Part of a small language model's weights.
Size: width 96, 3 heads of 32, MLP 384 tanh GELU.
Architecture: LayerNorm before each block, learned positions.
Training: a variant of SOAP for these matrices, 138M tokens, 4643 steps.
Each number is 500 + 25 x the weight over its row's rms, rounded and kept within 0 to 999. Layers, rows and columns count from 0. Numbers have three digits each. The size before them is the row's rms in percent of the matrix's.

# layer 10 MLP up, 384x96, rms 0.196, rows 144-216, columns 0-95
088:490525478513494497488487500467492470505560505467494514501491504471424472500469518506465509514504497546492499512493495463472484486544464470494509497499503517506491556531524484468518470446513437487493479472543530485484487481468475474510471514487490483522491442512501494539523518520501482482
098:506533555531492486499507543459490510526500512503466508456481538516500505506502528416517478487502492510468481472513537543477517479507532490466482496503507455505544484512505470483527569514517435524474465509503494490469491531520496506487495493528506496474517507537515485506494490516485497523
106:525503510509538458498506469509486502514524566528489475514484485497468483479519534509551550496505514454509511448477528516542494485523541538547473497475467490508522504545478468493506494465480449543490516497513495515520500507535506472501500490513514490491506511525503498531544538469466484505
100:527510527524502500534489518464472493470479500526496447460484485464494522520510522515474516502482530476538493529504527478500468564506508492486482501469503463513525489476490483458506469559467494520522436483511492488504531532504516458493518511505526487500523532497498517537507548460543513517
100:509482526514440442486456483523506506503486498505487452560491523506457525524520474487524501506483498484457479549536499500539528439476530498549488488521492470508521490525502488500511502500509521487484457440496501530478526521506483491474459524524504494509465503516525470488492516493512481501
101:520524476470542476465517499513480486510485487499502484478524473507450482516508560499480517467508505557503527487449555482477542486531476498499471486507479469496502513480527488455533490476469504497491496531497512475500476509530467461492469513516550501508451465483554488509510482506529498478
101:453508517544485539492478526522504523504489489515519519469529497541499536511512518467519506492543509498509533529510533514551540535502495483487552530520471445459449506457541483508550514500495500507499543524478505500504509505488485482494520502528486514492464502495550456482499523498504471519
098:519516465510487489477476481508501500529504469495502494495530497471528525451474494533473500477485503479524547509522511510508519521529478575480496480557475520499515510499533472510473490514467455469533514456455516505497482472461472514489500516501476532564522503489485472488474499517444511494
100:515514492492499513477515474508513535464510533521484506521544485545463475494480480518489480500520512490488482509515535534502450471518494523459437515495518518469543518495482550492474492512506494527475470573502463506494464487493484505507526487531512502469507517529544514469496505491555456507
102:500503530477479512520493495491545495468457487518521468506464504443493525486499557439469532557524528518500508517489515507497529473487509470483556504481489513506533484470519484503510477482513486532523513551508502504486502500517498506528485547540528507525526454491461498478502512501472530537
107:549492517526523490505490488480508508511463500461503501535477460462511494504515491488524501489517526495460518480460544588470535538555500478478508493540538468508499480469489481487488520513555484526475507515535486513498505517494530530504461491515522519473506479534494496483499515514510526459
106:499460527511508455507499489474519501472516477502500486485490486508488491501523480475496500517512511486499486504454500487523511469483551511536526473578471499518509450514478517496508435486462510483457512446524517458490513533512504518514454463486489505496493514495494516521461529479518456446
099:455483504474494477478505513513471469502526530541530515490505480514500498531510488515466513534496522493502489492509482492470526475506524507467488511488477490514516530516435487506520505544488482508510506452485483466484455502499472509481492433488530451509491520503550526492572530506535508551
096:475501494475474506466556509538520475472502489524495475551469504489522471512445540526524472504502509504431512558494533525498473532505520514507487487553499474489496454513482497504518502505492513511539489469510509501481465527504512541537513518513459492487487494500503471493513551523506541520
114:534522477528516515467478549471513504480498480537492494476513510450458476459551541500470510523519532489521476485518514503533505500546525518502491481469504530532492521506452493500533543522508504486476527486475531468513499489508493492475497509504523539449486546498457503499515487475518551524
095:449519452506507469478468457489501528486523501464497504503538528452481500512521516479480498480528486504518447537499489473505518520508473474505548506501492478480505481523508516522504494514457508506435557521504479482539487478542538536476519472515516509546488507483488518478487496476531462519
104:497491491499491488528498506464519504528509499520477506465499487495498538493469536499509463494449497513511499508496495482464484467506490486535562480535477494506522527504516437484473516469493508516498466506469494528488462534552474469490488504472484519462497477491558450539480551504527455494
091:502490483473523482498495495495512452501462521505528505524512503446489494497513525526477480498521494502492501490532468551536513510509522490532494516489494490505490424534522533509499451550506483498485539515492487498473520527457494471477525478450517499475565476498486524477469563494488509519
101:515527463525527499487476535539496506510533504558515469502543503495443499498507526475501477485543517494527550487497488503503516458551503514507535485499494534509435502457505454492521500516513482471473513499519530506504507514465477476488473540484494501474463489489539501540499500495520507554
099:494559525482469499497486482504531477489460525515533503461526464532489522501497500502512494509464492512493473543507485478494480538494467469500523498494528437516515443490487515530522502519483457501534523473496527494463493543518521538498479489531488472500520566530526489534503528471493474498
110:487495524543478485464519481476533450487503501478458463511530522503536522466485486453503527493524493526530533488476502515564512531525486555474500545523502536519525482495521471498541525546484498486509502506509467555517483486499508503518517541523482515524501497514481526489492516507533493538
100:445466521495501519509509525491467512473516485525511536521489505503482526527568517522481485510528469470530561486511499512519524499511493544478475514534492484492516531486494523491493477540477470503477499505519508524495517521443465503507460544496508512506427461464521507499496456485516496478
106:482511530470499531528483505526511466454475489464520496526523558509484511519510454512475490529454525492489512524513501531481521479486519529495561463485483494482512468481486462488532495490500468539486503518491499434503528508503556475537535501530463460478532530495488512505511513485500513496
110:502531491540505528477517470510472522515547497535457421528478504474488456531504462474486481500508495497512474505479539511476486481520527511509503474481478508548490467513509496510482552501506468544493486515483508506510495475532540517507477506479521466453521503513515478498531477516536464546
103:544475552511508533516428510478507511526473515552493502520490503531491482521477463525488525495482501510475488537522452493524533519517536549507501495513500487520502511487511538491429498496491519512486506505480497527502505504509491569496489441486485547489485504512470481481514506534475523514
102:544486507514480451427490555514489470515532498510541440508515505550455481501509501462499510524484510518478505522548529507521497493491512516533493492508435492496481501497504474493478513511471479487507481522532549491485508491557512522505512496509480522493524524486504508519465498535497492547
097:473521511447469493532515500553501520507546505487477470509491497525485535509495513500530520498524534504484514534552503507492550508486545507506555536517452508478526464516525527481481533504484530483486495534496506541527513463524508541506504498471452546514469492505488501461476494516526508506
101:474522500501511516514498499500508499465480578469527504505548461490448496530550545524491504507504502524481514550517466508498474498541478449496495483481500473476522477511519479463507459524483505467505509476512468489463477500501494458507484446513492468475502503487545496500523500515478463475
098:498508527474506482526528512514497474513485524507534491522441468497467489501493527543498487503493556535500510511526509532502518508492487477512499505515468512533486510490534463438498509510470537483475550469506485426489535479511534485492508498496503548464516487482492507565466512466513512500
099:507491471481498509535523530489485505493536475494497490496471516555459520505498529479485523466499489510485557511463543482522458497506517528539506550487460512476510518455472490476477477492480475505525541502507520521431509471524478510492497515469499526512472474527501458485469529468537514498
100:504505508463453475476447451516526509496496556504550478505487488497520474489501497506518466542487503511438478501467519480520516474497467490499481476460495493522479477501485491510515482466478522494487498472512505552500498497477474491512482469546541528461460538483535504475506482486473500552
102:485530505441471479474541536463504530481483526470472522561477503545523470501507505499546511473531467462530499512491505465502525511511515503522499477513466477537490496499501529471481492464501520501500513493489489500518489495511510472436479487477546453529480462453533512489495509515512493478
109:477485506562492527510494505540477491544463476495513456494499514476478496529488490530517530554505522511508497489497510525539515497522536515499523571500499464528506474472472494480485465490499523536529532498511481483506499498460506506549471483478477495498464521489467506479549463505557514483
096:487500457448485484482496493537475554540498501507502449473482467506515473510486500473481486490543510451477530494506525497503531463535534477436480487535480507493543483484477505506499531504473464510456504477496513514539502486505511466503507469505539512477445491464516517516532500510483503516
101:491510525521465480465502497476510505503502489533515489468505495514515485514478501518507531440479486468491464484460527482514499508500532496479460537551496509480480510503473469488469553486514497492501503476524485540486545508448464533521526511569550484509478470494514435495498474508513510493
097:552528512472524496500512491544490517523518508510435454511510488515482476458514494474501503426493509517542497510504509537493548535451466471503506474539472514538535515510488477474469528506522458501528475493502513499495464496482465494484484474493504479508549489520515524479487492514477486522
105:460492492518524513573494533495520511459508495512452498484507485485519494494515550484480512537531481519477554528526501519490520523536467490516504465515501514511531490472530486469498489561487508523490492506506513486504474466519493478512478475482480509489526488480485471447548464450514469470
089:488469476454462503459444478491480528478479474515491514459521512508483506502514490467492498549499515534480529509478513503451519503492529513472543541503510449500495482523494519491480485554494489526541511467527485471487472502486483512575539516478477527484536512500515496492477508479502509529
108:516509508496504534506496480472486484534529505496527450535535534503490457523509522478504409491539475499498469522502504488525516473512525517521547465507510485531484487497515533503502529507502474530519488509510518519528508506481540502509511484486503504482540528496501517491488576559528519542
100:521494518507497508548461519462474503484530479498462528455491545484466522558503515517504501466506497548522495480470525531495535515488462506507511464538461512494522498519539481539525529497488503528544521499492503508483532505503496491506516538485476502528494536500458456547498521498531463524
094:484519510468467451469519504515529481540494484475493502498506455478496492517491515490478527508472506481511523545524496495554519508479535466500503490541517502564521464520520499481525520492461524453534496558495522519479496475553490477538515511513524522476508526481496521513473490508469502552
098:524520515502486555468500499495481495494483466502462483455486478448526475552507554463504510502475487537552530481511481514487538474477514506511470529504460516516477493486499465501504483472502452480534514486491487463503504512521522534527447457502524494479517512512529440514504502478504510493
098:525501507482480459490459478513499482548471474509541492456475479523461488477456521446523526503500471513531506497523508510453502516478531539446443494517497471522515513507486495452497512492507483501508493519482508475543501540485465492500501467491455463507491518533524461481519519495497497470
105:464481530482495513500479507546506485516507500515535488538476504505467543521492480510483491516527472521491527497488535504526514511531500511535527509523505484486469484503476515487508494477545474481441458483521449518542522511496509505509508552525495445550499470472448500516543496547531485497
103:511529483486497488473503471510485485499519511526524537469568502493536464473511504463514462528499458512493503521561495514466474495509519512508504499542495512492533501529491492521488472510514494499557522541473563512495518518475558480529490505514506457468533494487518511509502499439483482512
099:485532518494457449523512426502506492503531499476471507480512546500484438487539504479462459476487492503523517516488511491510495503525495502482504500541508480415491519493549493513456494499461492520499470503487449498523515482509505509525475525487501516460482522465531475517495515504501514500
102:486476476482477546478488501515527506507500533534508498505511487478503501450470518509452518463494506510501527555450484524474502499490534514518545497521528492478490479490487481543478525495505476529470530520499485474514510515483488528502518557515491531455477520449491508478461517517526564537
109:484571547444472480479515499495530465508481517570488535548476517471517491538525519507512475487510460535493522480483477504490487513501509448469495489487513480490496532484482502480517448506514464489452480526497472486495466484495474482491496499531504506515537493473502501531518517508473535506
105:552477489530491515541505518439511454513511430476465475510523534522486506486475511467469488487498493513514510509499518544485498501454527517518495459486461458510513502521496503474473529488504522480461512513489506505542506514472501455531510508529506468454473481528528505528487504532532482512
104:464453567495479501505489501504533434479476487557521527514486484487455509457549518498493478511488476511515470486476497509497462482482514529540525476467488478507468515483474513499527499481491500528490550503554502518484502518518494504534490507505488480471492515532487452545532497495479520519
102:507473491533481508529513466492507545483528474507502501518515546510516502518517556523499540532488492506511452534524518542516532536554517511478511464533477482512494542491531528492489523542493526522486499513498479483517527485502514508484489450513533479542518467490501502527500488492421500483
101:493473481554490487477463469515561507496515527463519480513509477497521468535459542519509510486474510468519514488517486451508523536524518491473520487500494519493508517506519547456496487505512518502506506458505472517529479531483517496470500478534547513530485541480501565504461526467490514524
098:514519526493489515512463496473521525511507457496542527495533509476472480474509487484484487541468503501523477448479468499475535466504493513480510519522475534478515506505495531429478469527491509519486532510500466567515521520482479543469498483491479472501461511501531473521540530511494541467
096:530478565480501476486442481487541416487516500484502490510505497481462534543480473516461510509501510492503515479501472531479495480457494495521502516533499507484534471524513488500481509490491476483545486508486561479483484536467472476535482478492474546479502503479523479526523514488490526500
104:555534523554493492544498503469489488493535481512495493508496518531508497500497503526548511532501452470560523464485498508477532479530495532482482473539475532521494491538432506498463482454528480474484491508503496508480496517465492532469536530493498506458475492511517489476508493509466509483
108:503491527515483488558490493449487523480491528492496491531500505527512516505513529488533493481494464559457526508536493472502544474531464489537477494515510468530486486472532477471502483495482531488503506513503533525508514460519503533524483547542464495521498416489510486533499521512498524491
107:513508553504489508495508478503488490526507514524484524506507553486516501513577547494504495463480496490465513504479513524475531509525512534489526483514479496527531505507530499506534535522456500505529515500490517497469513504526542524467472525514462540478569503481482556508508528532525523532
098:477473470438497480483524478510544464491507505491503493518476498501481465488538471483487480496458484490502453494475533528525471484532474502509471515459455497456486482508487472512449484492458537493492567498518531460456478514484497448512496506495509515478503479467535481485501514502507494483
100:489551552473504495484529483491511452500519525520497496513507431510454468487537507514495500523477526515462505508457503482536477479499521506432484492457493516493534519502505540477537513520499522526502504509455475493502442495452481499497504474515533498501521541520479512483527502471486507510
104:524483474557478508536474501474476490500507500496501443473519485507489461486505468458475478486504492521483498462505518515532542548540514501469466502487503487513525542488504512509501512538519514504488519502523501537485543520525501535575500446520475504524526507494490509472471512479489528446
104:477545474500438487497511517472466513506506504487514520494491549483513499540487524489485533504501467511467561503506514542517459485498527461455489457485480509543467496532484465514542513508528512522463516455525458519510519542509495482546487527500474485505475499527502478503508471494525502489
096:537458435464475515498495522484533496508498501541470488518459471477473500485507502500494472504524469502474475526514460486521561479503514489480494554506464464497503517469493534490500517515485508540497511535529468513541533478490476516470467497540465498487505490503456455505510490464500518521
102:525487434497500492517517518534540478522554547499458496517488503504517484477506514515509503472516536456534505470510553549521559520481483462487511491512475489522489498527514500515522556500526522536512503518511504478493504481502525514489554517518540528490497542524505509469476495462491492501
095:548524485549504471479481502476459478507538502490467510488521473462525518472540545498505504538491484574520514524491509519494474488517475515504485500521506553494506479465481508494472504502465492510492522529508456457514508462475501515519493467493450535478488496491496516494470471451471505537
103:481501511487455484526500497493475447484519498426480444514480484485528481488505511465505505511537484500485509493487505556510471524506470474511492438483489490509486468521498509472494546519476520466494452504495472484515524495486491495500489477532535463532503463474563463503484508481498501466
096:487568494502533487485505475500501503558496490493518482495507515502484503463503509477469453496445493498487521510516469451500499545460548499474514515548475500442546496489521496478492493505489501500503480453470438524470504525510482489475464501457477501503469487494505471481540492501516482500
095:474466532456498529524507527512512491496544578485515504447529495484526500487503511461481511515550478518492500511506506508521514511516515549446487480491490474489523497552519513506514505469489501502487508550505484569558488520529450499477501495499532479503471504466492508490516510509512497481
111:509489492504520506494478462531465478539484533531503484505489491486484492553522539508498485521538548527535545528523517461490469490520540495520507529495465492512490504523517481540517455471497463508481492475527515504509514539511458491494475509457473467489487474488538482514536504463513440505
099:511485486472475473482496471505560476485530504501463480526510513518476509498524545495504498500542469519451487515448492493503504522520477490534506501468529466494497469533505511494470546497525481462497499474509513552514513491485496490527520504547556433518441492473477488516511474521486501498
103:483519522534528487512440546511478475480494505542498501488470506527539451461487498550520523486486495483538443455534535499520496497503536526496531514486531483528505488440526479507521496530478509494470522519502476474521472506525503529491468489531491469498503496489501512495482502502499435514
108:494470479498468507496473557504470506509508537484463507493506543489501468529472538520489464501481504516498528547511524504468500516502494459456510518532501471530577520504504506519525447485515505513516490485528500519516451468449482502490507535509471510466519479520474464528475468491486480492
102:519477546502513485450497485502512533536449501480489512510500525449523495465476503486481488496514507456507525491512519520523461523523502488567523514488502486551502490532517462473525481466518523519526511487455507493485478477434495507515493471517534490509524492471527447529497497477489462514
097:521481496534462461512469484513529496487538495502475522487427519518492488458497501480516521517476550510506467475521469531498522481550507530445470493489484488441460479483493470490488512509482484515456478496490529521502500481503475460520494512556520473482528461503512461485501509500500492518
# layer 10 MLP down (transposed), 384x96, rms 0.222, rows 144-215, columns 0-95
087:527476516514502552494505486509495433507455484532531496496493525509496516469509442463516508469483518543504482513517510505485524498486530444497495472476482515474553501503470497494518438508496498521475496504489537507528524512471538526479500512534509507493575527483508487519486544526490487494
100:455528494511497539424491494495498515498486495482506491513502565506473502516542544468535508520466467538558514502499472497481464436472476486499525496496501555454488501476494509491493473465491484512521537530508533513502494486516504513495541504497463533492464478473509507500493511495509512479
116:461517515517538494483494459494518502515496510506511502500471500516447474488515545510514496486509512513497526481477526483545479476484543507529518479494466521473480482535479490508506502492482525507531514529533475549504509487523525495502518559470471477558513491538461432558491486486476503474
108:480463483521523516521504491508514515478451492480502509538510517478542529456478458487479481493507510482528496504505478511491561484501494485491502511496530492464494504476514499499522525510513492447550527508493505471564478490469496480519535515447487491508461494560494517473518486511506455566
104:498510495481521547518552473504483492536545524454543475427501497452541463494514503535516494495534505488515458512475509525461511525491452513479491465492464504542520477449501468514448527500490503498490513523483520481500484535493502503500481492502482486497516501473504516482458514504531490507
098:500445454553497475500489494474541498478502506499523559485488484492500482521513501517490520550507499507507459453503444531502578482505502493507467537529446537483476525485510507503522503504468499497499465486503497494483538493480459481509526525511495477474499512468483507533492517516535503530
086:486483491513450502508562482491529491496501474522521482528475495507511491495494496498489490465504505507490491487567509471458493463484556487505482515459518557560537555518481496463462503511512519515503498493529539510504531503522503514517485490479535494503492486512501537549514520533520552490
101:513490526503506474490504489512513493487536489506460496466523499505496513527468474478510505508499456497502488519464478500495483496516474501482480554548485501507537507529493463478491565506577461548435498515482514513472508471467484480521486513485503530535487534468517481462513466486469526498
084:460507519461525480514535482485504444498489473534468496502477491479488515479519521487489550542483514505520469507493465483490535530522475508494519477542488469486517514504563494495502497490536488479546478485472484476495530520479501477496499521473471452511482480493477460506547490509449549468
098:456517536528490459501501502510508475492504483522513531515518528465481517510499491521495519509505513519502490574517455514509543512525492473496476448529547517472424493502481507546499480526497544472520550500488471467522497502482521538482472488485510471545484486499495510497471486505498503539
102:484520489484504511544510526449491497513495533547496476521506510500497506467493518438491480479513480494500501487531509483486534479463509499513492435501478513482436486492477467507534534508489495515494472464503547476485490497569495467498458555455499497515525511513468529502516495514518475475
101:517498486484510487476556505528504487511506504476441500480466486511519508505473494461507501451506525535552490509535489487470493559491480475520464474444496530512496516496492480534524508500465507528513529514449524513491433502501484515475519499498518498527461452480473508545494509517525517503
099:526476500501449499522530503530493471493474512494474525524492508483531487541487472508564490506524515486519504491488513511450492500470556515531499518444484483535514546508486455503518487541564517507490500510480525470507475508504463490566497476509505539515502472531479515481511472502529502495
096:547506509492484534542501521524511469521509518486469502509524537496519491494541478494492495461515460473532495500512484494486556507513516531524536521499473539493506513488498509508516500498536505521488537512485473473508518519498544509454452485501561459523534541455502557497527482541497485514
112:525524506469502523454521504490555494500520509504551460529483478483476500500476549541518499499535520499509480463582493503529507465513495496474485501464502498512461488500531548513523451519506484486523457478492501476469547491477494506494519436498500512507492516518521514519510470509477497490
098:492506503479498549524531498507477457533510496524531536488500472534515488516485444521515521450509480514534521455479453505488478463455502520475490515499514511513548516508461487467522524485476500529487516483463518522478491471513520505498488499536519534517526505517496478529527511553545541484
103:485522549436536499448482487526541508506510461520547529485513533530506506520526479462474466524479487497479478529500510519514452511451523534493504514527552495518519494471481524468496487526525515486480487499505499505496490510486546526509495476516493477536530539510543506486524524515463512492
091:507497460511489477465535559505483481494504523491493514509471547521520480493464446507517532468507518454490526504475518540519504510476502529468488536490506512499492463481561455510504495493487489510553496494468532541546480503501493522508488559514494482554509492507491495513513537488505484468
113:455507480488490516487521515525490486517481434483489532491479534482483536474518500496491490504466476452469521532506563507524490522501530505515508476434518449521474528520493495512490481438512485532494545490527511509478524528496531505543507493524500488527486491474467466509509481537514510482
104:531485479481494549482523533501554506469500523527532515534476537536491477513459507513549509506487489477515525479498524491502559488489487491496528531496489496520499486491479524512458497466506462509495486430512494465478504482498452498501495550528483491510496528560507467521493496468516456502
108:503539525528507486526464479500513526521479499498453497483500471521512526476512544538523494558480524527499496513496479471499538417495488507467507500515495482511536479522496456520485515502544468490501505538481478498488494510503496490473498438484472537524449562513501500522515490512477486494
097:504475496517463487517482508484500497491514494509449493464515525534533502519439498468527519539444453508519536521488490529527468500495523488498525497460528492491532470523537509504492523482501538476488538514549471508505467494519465499506515498472496492514568496481537468461503499533518476486
118:486529504495509540518466519510487529511496502478462481474504447493458474534495475503506497499539474499471549515506480478503483489494526491477534520460522483545500552530491499530525433501520515505466554484476497483540520476520536501506504526479486481526537530475468512521453499497525504516
119:530537496501473492440492530468476473490487517500513487512492522493511507445525510521499480488478535483498511515494525488536482447480483514500469479498527519510505471445526496502489486547527513493471536518526488529536428523484498462539550506480475502508494499492508502450518499513501510443
104:461498499461527503482520514510502537506483490520495445514496494523455500500531490471540493518519483501467585478494523454466493461501497500491452514536470497544534533517495544507487464506516490486515542498465500502477489491500503491521502502488502470515485524486497453536490499506519558531
104:479537536472502491472509485497530451477488502530518518510516494512503548496515461523532428520499513475509480505491476476489479524481538502498512500503465514500476520517466468491519519492508535534548503536480489508498487514500497499503457515517489496501519487540529491475396469525498477496
089:474504436505530518447518499481515508513450509512550526518499518498512476492517482514490495526522467480504486448462521496556535505493472501493510515480504485497523518462453486481509486486511462527532521508483484454471493509538499507482458466497506500451497509515438513475471482507480463498
096:513494524559517466522542500507497478490471496524529495487486474538495485543508525488483533467504492486503485506554506509513487512477485488491524478483461498514508480466474523438484507458511530507507471455497541540515521529531545486531523496516522480468510500482502498477520553479526498559
091:515487508498503476459502480493534484490481492526529500520496539517520498502485494502497471515479480480515505456538520485483498513513469554532469522485517474531433528487532529491525546500502501475482481524518459494507498490509428511492484468448509539531507479452462495521490491469467489539
103:510496527532506537499442444496509492482506482483476511508514501564469510514498487527474529475521486496523549512533475470529521482495532483535513553530528471489516485508510545499513511543459507493514517487488493549475521534530477487477478490501495526502466464516489477509448521494530525505
104:475512508532480521504515497491503485461498505499474513470473523493468495453522500512499496473456505491461508526459485444509486490497501462461503501512492537471513496542529485427459474535484489480520500462488485565499488526470500472523460523534465528465512531501481486500505489463497517509
111:486510495486501507559491448584534505485496448499513480555501491490490466509489481537522511514473479495456522504482492484475490528530519500472486477498508537486507511492502465458469470523514520503485496458504491524531521466481479536514495529489492496506522564496506506496469456467509499479
111:520498523510509510506499458517496466480483468532487519502460477473521510532479506560480520487504544523454476475479481502491533483485512522525502540486529461464479493536478520473477459481541528485503474513508503473511470488468495458487452540482484531487496536490499476470509452477532479518
104:446506519543468484519483508460492488504508498492528552497483482516453582515484512534496490471514517507499504466475497506493481492534503531533517469505517540497480487497521511487504466466503465486549515520486451493484466456480487502470514527495488476529491483529434473489504478483491492511
092:477455509469508520536501505527434514494477513486523519490518495542482493496542463489500476484559526523508570551494473519532513522493509471497500477494515474483516502532492492492509471500472482520483471531483497489520489499534538435502488477474474540475493502470508533493467488480530501519
086:528470518513468557508495439522470494544503504519470499502497443522485488527502526526521507476505538490546516496516535475499524488478506552517494501473504406507522485487515505480453466510490539486447514504508490527503517505500522504481484484470498490521497508485500528486512456518492518509
110:510529533495532496520453489494491490530529510492525502524496493534491472519481505487487552476469509459488533434494483487480466466493533563492441468492507523516493521520501506498475526499505507554508494456455504531479484526481457541490523459533497502515526478495478508521500510491501526515
096:483497525501473531453560497537487504506556516495515475477546508517492513514506476503521483497479531472484463501547559537495496520503508517516489520516497502493524498486496520484479528468483526476529479487485496544491497433493565512473507514501469530512518516486532460529509470512534474492
099:501482487503520485501497528495461481467495473475544500519538552498576511501509451464484518517499497508507507507486493481503523479513472505520425472496468579482532534508460517504552481536493493511502497499493471519532489507471507512506516491497503526507458495536482505513481507504517457500
100:517475526531470473504510486487494540481456520446514505541489455470512449534500516505508535510475494522465485440472449551530466523524500521501527518490494485499520513503519481532512469475528509487523494509470478511509514463496505498497525440508505510494529478534480500504511451478500531497
087:555491467500493442473473491528522517497479524542483517544489493491450501485488499489495472506486506497509496493502511475445494455425487495490517533476496481493415529495467495458508520484494483512489473488471497463524535504453502518510514504522499489523490514512499502516499487484531456501
105:522550461470485545533532494524505479488519498509487485466502486470501457481525473514503509458449506453491498528505515484536525505491520490489454502457457542555497497483524504478497495489467521506500521529521513496532496494537488507466535472442486460481526497488513500473493495462485491469
094:472512537507520479468501514474472498443508504495506489508509505528494437477534562483458532464477525501464513535450500467519525527495480497491535519508496494501545502501516475527498513509541479459507530468504487495521510487522464518489508484489453520506542524550485531487518523484494469513
107:465471530531457448461522510453542483489537488504481490506525491501488461495477526526497491471494493548535480490476504491474561457511529521486480550502503477509495547469494457523489508505538488477518484502476534514525507517487484520505506499472514503505496523460502523491542509485558489510
085:469495525526497464501482474464522507497494477522471492506489477523518514479531570505531535534528489511542557480513504469507557499540502499503523479463504506506488514471471521499478529526518523534502488464542483472457517501484492522486507444478513515523495504512493535490504508518557465482
081:500475516510529503491513538503497486490530509485494493489480467519471513497486524497541516471469494514481499529480480554448539493540508530494472511480516531398546489530507538533475527469461491510540524529475491516538493525459467513507499493485507489531513500491489479478525514501492508508
082:505541524507489476534536553473446497502531510494493524523473476526473493504497489497522487513482518462512444459514496495483532511509516514495441507478507500476502544523534484432529476524458514484532498527502504539513497494510471449480482487508532484534505519518531516507521501512489461474
112:539480521506514503518454483504482510513476501465491533502531445474516494552510489500502462476543516475514480495431476520481519492466499509478471517574477433521489489465452516503463510514515456501480486500510511505471486485505474497510490506504500510517527530505481528499476509519527458502
120:528503464524477516495490512489454499487515500474477507478474521518487544481541494503519522502497492479488515484483526511468462485517516552524504509473533455499475535517438509473474467499462495465525446484500519463474504499531505496480509490477484523487534532519538499475512513439537500547
104:584552468534497512493502530510509474516482488511492496505476495470495500487541485521513484529501502502455518506456541508506508467481496477482528474507443527499517519518488522525473495481575482527523510473507463484491541513467459492471493539488484480469481483506474504509472518468498508517
105:475533515464485488535494489504523493478445520479544484493498521509506486532563476508491487487493497470501521519500502518468496466460489499472550561462516478479506506521521488538490491491568527544512482533525507491522485486509472538501480491537483448483530482544504503499495514510510528512
090:499495502538559500491531503480498467525504542508489493451526518478468519461485472475507488485523552535547458457486484489500487468516473509518468485497480531463466523489499506506451501461511523516491518490533501492497539526513480476479512532487456460491457478490477486542501485527493492473
102:536486489479476519527479468523469513503474459522494520508465444544471490475514491506458451511502523514512507544494492477533542514540477434465453484482533554493534484527496536505535516506485492485495498478522516486485476511501504468517503503491525493500530507469532529500501474499517461501
092:479490516492512524498497484474528502468506517486506498484477496557512497480534490514509423532456518492484502491481505522509483501505550524494475556509567530527493484509520481497481512476490471508491490465521496532486512489508477456501519503508543525525472545510512499457425509467517495486
111:503484504519510525505553510456503530477496522526536540478523493551493493506508500456535486473514463500520464480552534513462522517505509504503467493478467504519492525527458493515486538507518496470440475517516451446515517481466512518478497538533530506516497451486490492514505485496494511472
102:507513496493499520502499551555464489469519524516480463463507474475483503541517460508461492466522514467495527545495520468513476540496520497489544489484491520460474512513495530527509528499515497513497526495515465484495492534493461479515488489465518529463502499508523436517536462505474532549
115:532503500451468508507500486480492478481501481491505523495530481544507529530454504503466506519442486537536465475492486465498498489527476489507514495517506471533513542484457485475478495545488539493486483506499487519514507501494448489518528491526500498565424530527512497495503545472505529495
086:497497528530505504497529503484530480433509512512489476512484510507494537467493508498451513504499483559481539496493492474505493530511509495510472508507457474466485474500499542538476434464482509507527478534473490476528487528520471470527515488521456508462516491468497494520507460502491427502
110:483497459442497530488488521507497534549505486502484512507494514470502503484548502480516515439535516514468477501469503445481482525467518498466487462505533489519534511478502514483507495539530531531471529500492493493507486526496503487508490511440467482523507494510497502542473454489508565460
105:512500499527554499569492484536488506487493475479497517528520496530500492534487480477520519538470471495456493524502479522511510475466489477490455500533471465483490494477486443503497490478522476576516465501469505528470502531503531530472508488517499481491448507513517472461474528507480485498
111:491479516462517504492552514518492505530525508488512517502468519497442508542501488461508520469499482565438491497489531506541485488527487431505503512483493501528538545502489497513465509516508518526530491486499458521499515523490522493452450463524482484541519482516498497527507536515505510517
093:479519482515516529551491481498498499490479554465533527568469522496511436503467476534480485514509494510494528505507479526547494515485481497522521512499498502505518552524497479513481514480526471529514498480473495494484498485468545462506487523502471498498515494444531512459443531524472489517
094:520492476466460466493479476513493507456494499457499503533497526510476513539504521514505504526515494483498494471509447531493550519472467480477541478519493439542493553479501491481482514533498481478495493487499488530490534502474563495507473514512431515511499519519476488507473522499552487498
098:484504481524457467535496520530466505478477527466504507530521510520523501503507541485532519543491495496507522493516473500478517518521502517511496466520470506473528498485468509447465495475554468485513510461478502539482478498504444538521495502566516511534535515520498461451482517539508503490
097:484453535504514504497479542500509529524490536507468533491500503505496473467535470511532487474517543527505510467497491510496515438481524532479540534510487508497500541469512459482468461481544460557520509484464507489488540524443517525520475496488514516508486482519466530471503484488499503509
085:535503499491496505495520496496518461464527508488519451491503513509503503497466490519510431457524502530470449470517514513509543481499472480504526493453508476466478523509466506535492536487517490515558446548496552518509497475484481533506511468545525504503490514503517539497479490482507525525
088:471493483498515524516520475513510521491551458467482525511506510493448561498482475522430483481485474498540496523507504498484492473512477489550496502505487522490452492514465475523513507514532492518494489504455468499446479537523437524496491499490512491530506490465490476491474523528527478531
118:478505518554476471511485471532479494512488495538547504464465521506480502567516535475590526499500486531514463511482504442492498486472544531513492508518490515530454517513518479508483491527485502493506510493484511459505471493493496511493527482472445507455507504511524499509500521489506485486
108:508490542498483511489463487484541503460466462548498459496458453538515538514515483479461490496516530472475515498499443522487526534461528503511514541499525491526474503483525468462546490515506510521472528534481475488523508476493510510528508450511512503532493497527528504529478492477518486472
105:448536499479496529534475502515499517532494506501503535496502505555475539494532503460465498550484482518467544508544501525514476485489491513543522432503516540475441542493516475503494495518507531521502525495508468514442542484521510499502501501486491531472505486515467533512499494504486509492
114:519506500538491482444490469472507501514500521559500509474438485501504500477481485508466479491485544531465456538520486518519483453460489528492522493493521486482504490518512499525524559500484496472529456541459534523476515508516478503482550530500506492491506502488542468496497474483491461506
106:524461517491485496483531509529486485489535523522461498505497459508523464496490496469449532484486510464525479521515483499539467508479506493461495495513463490448519487487504464493530496507482487523492481491535532521483518523537476491465509517473499446508519531462478555495479458485441537481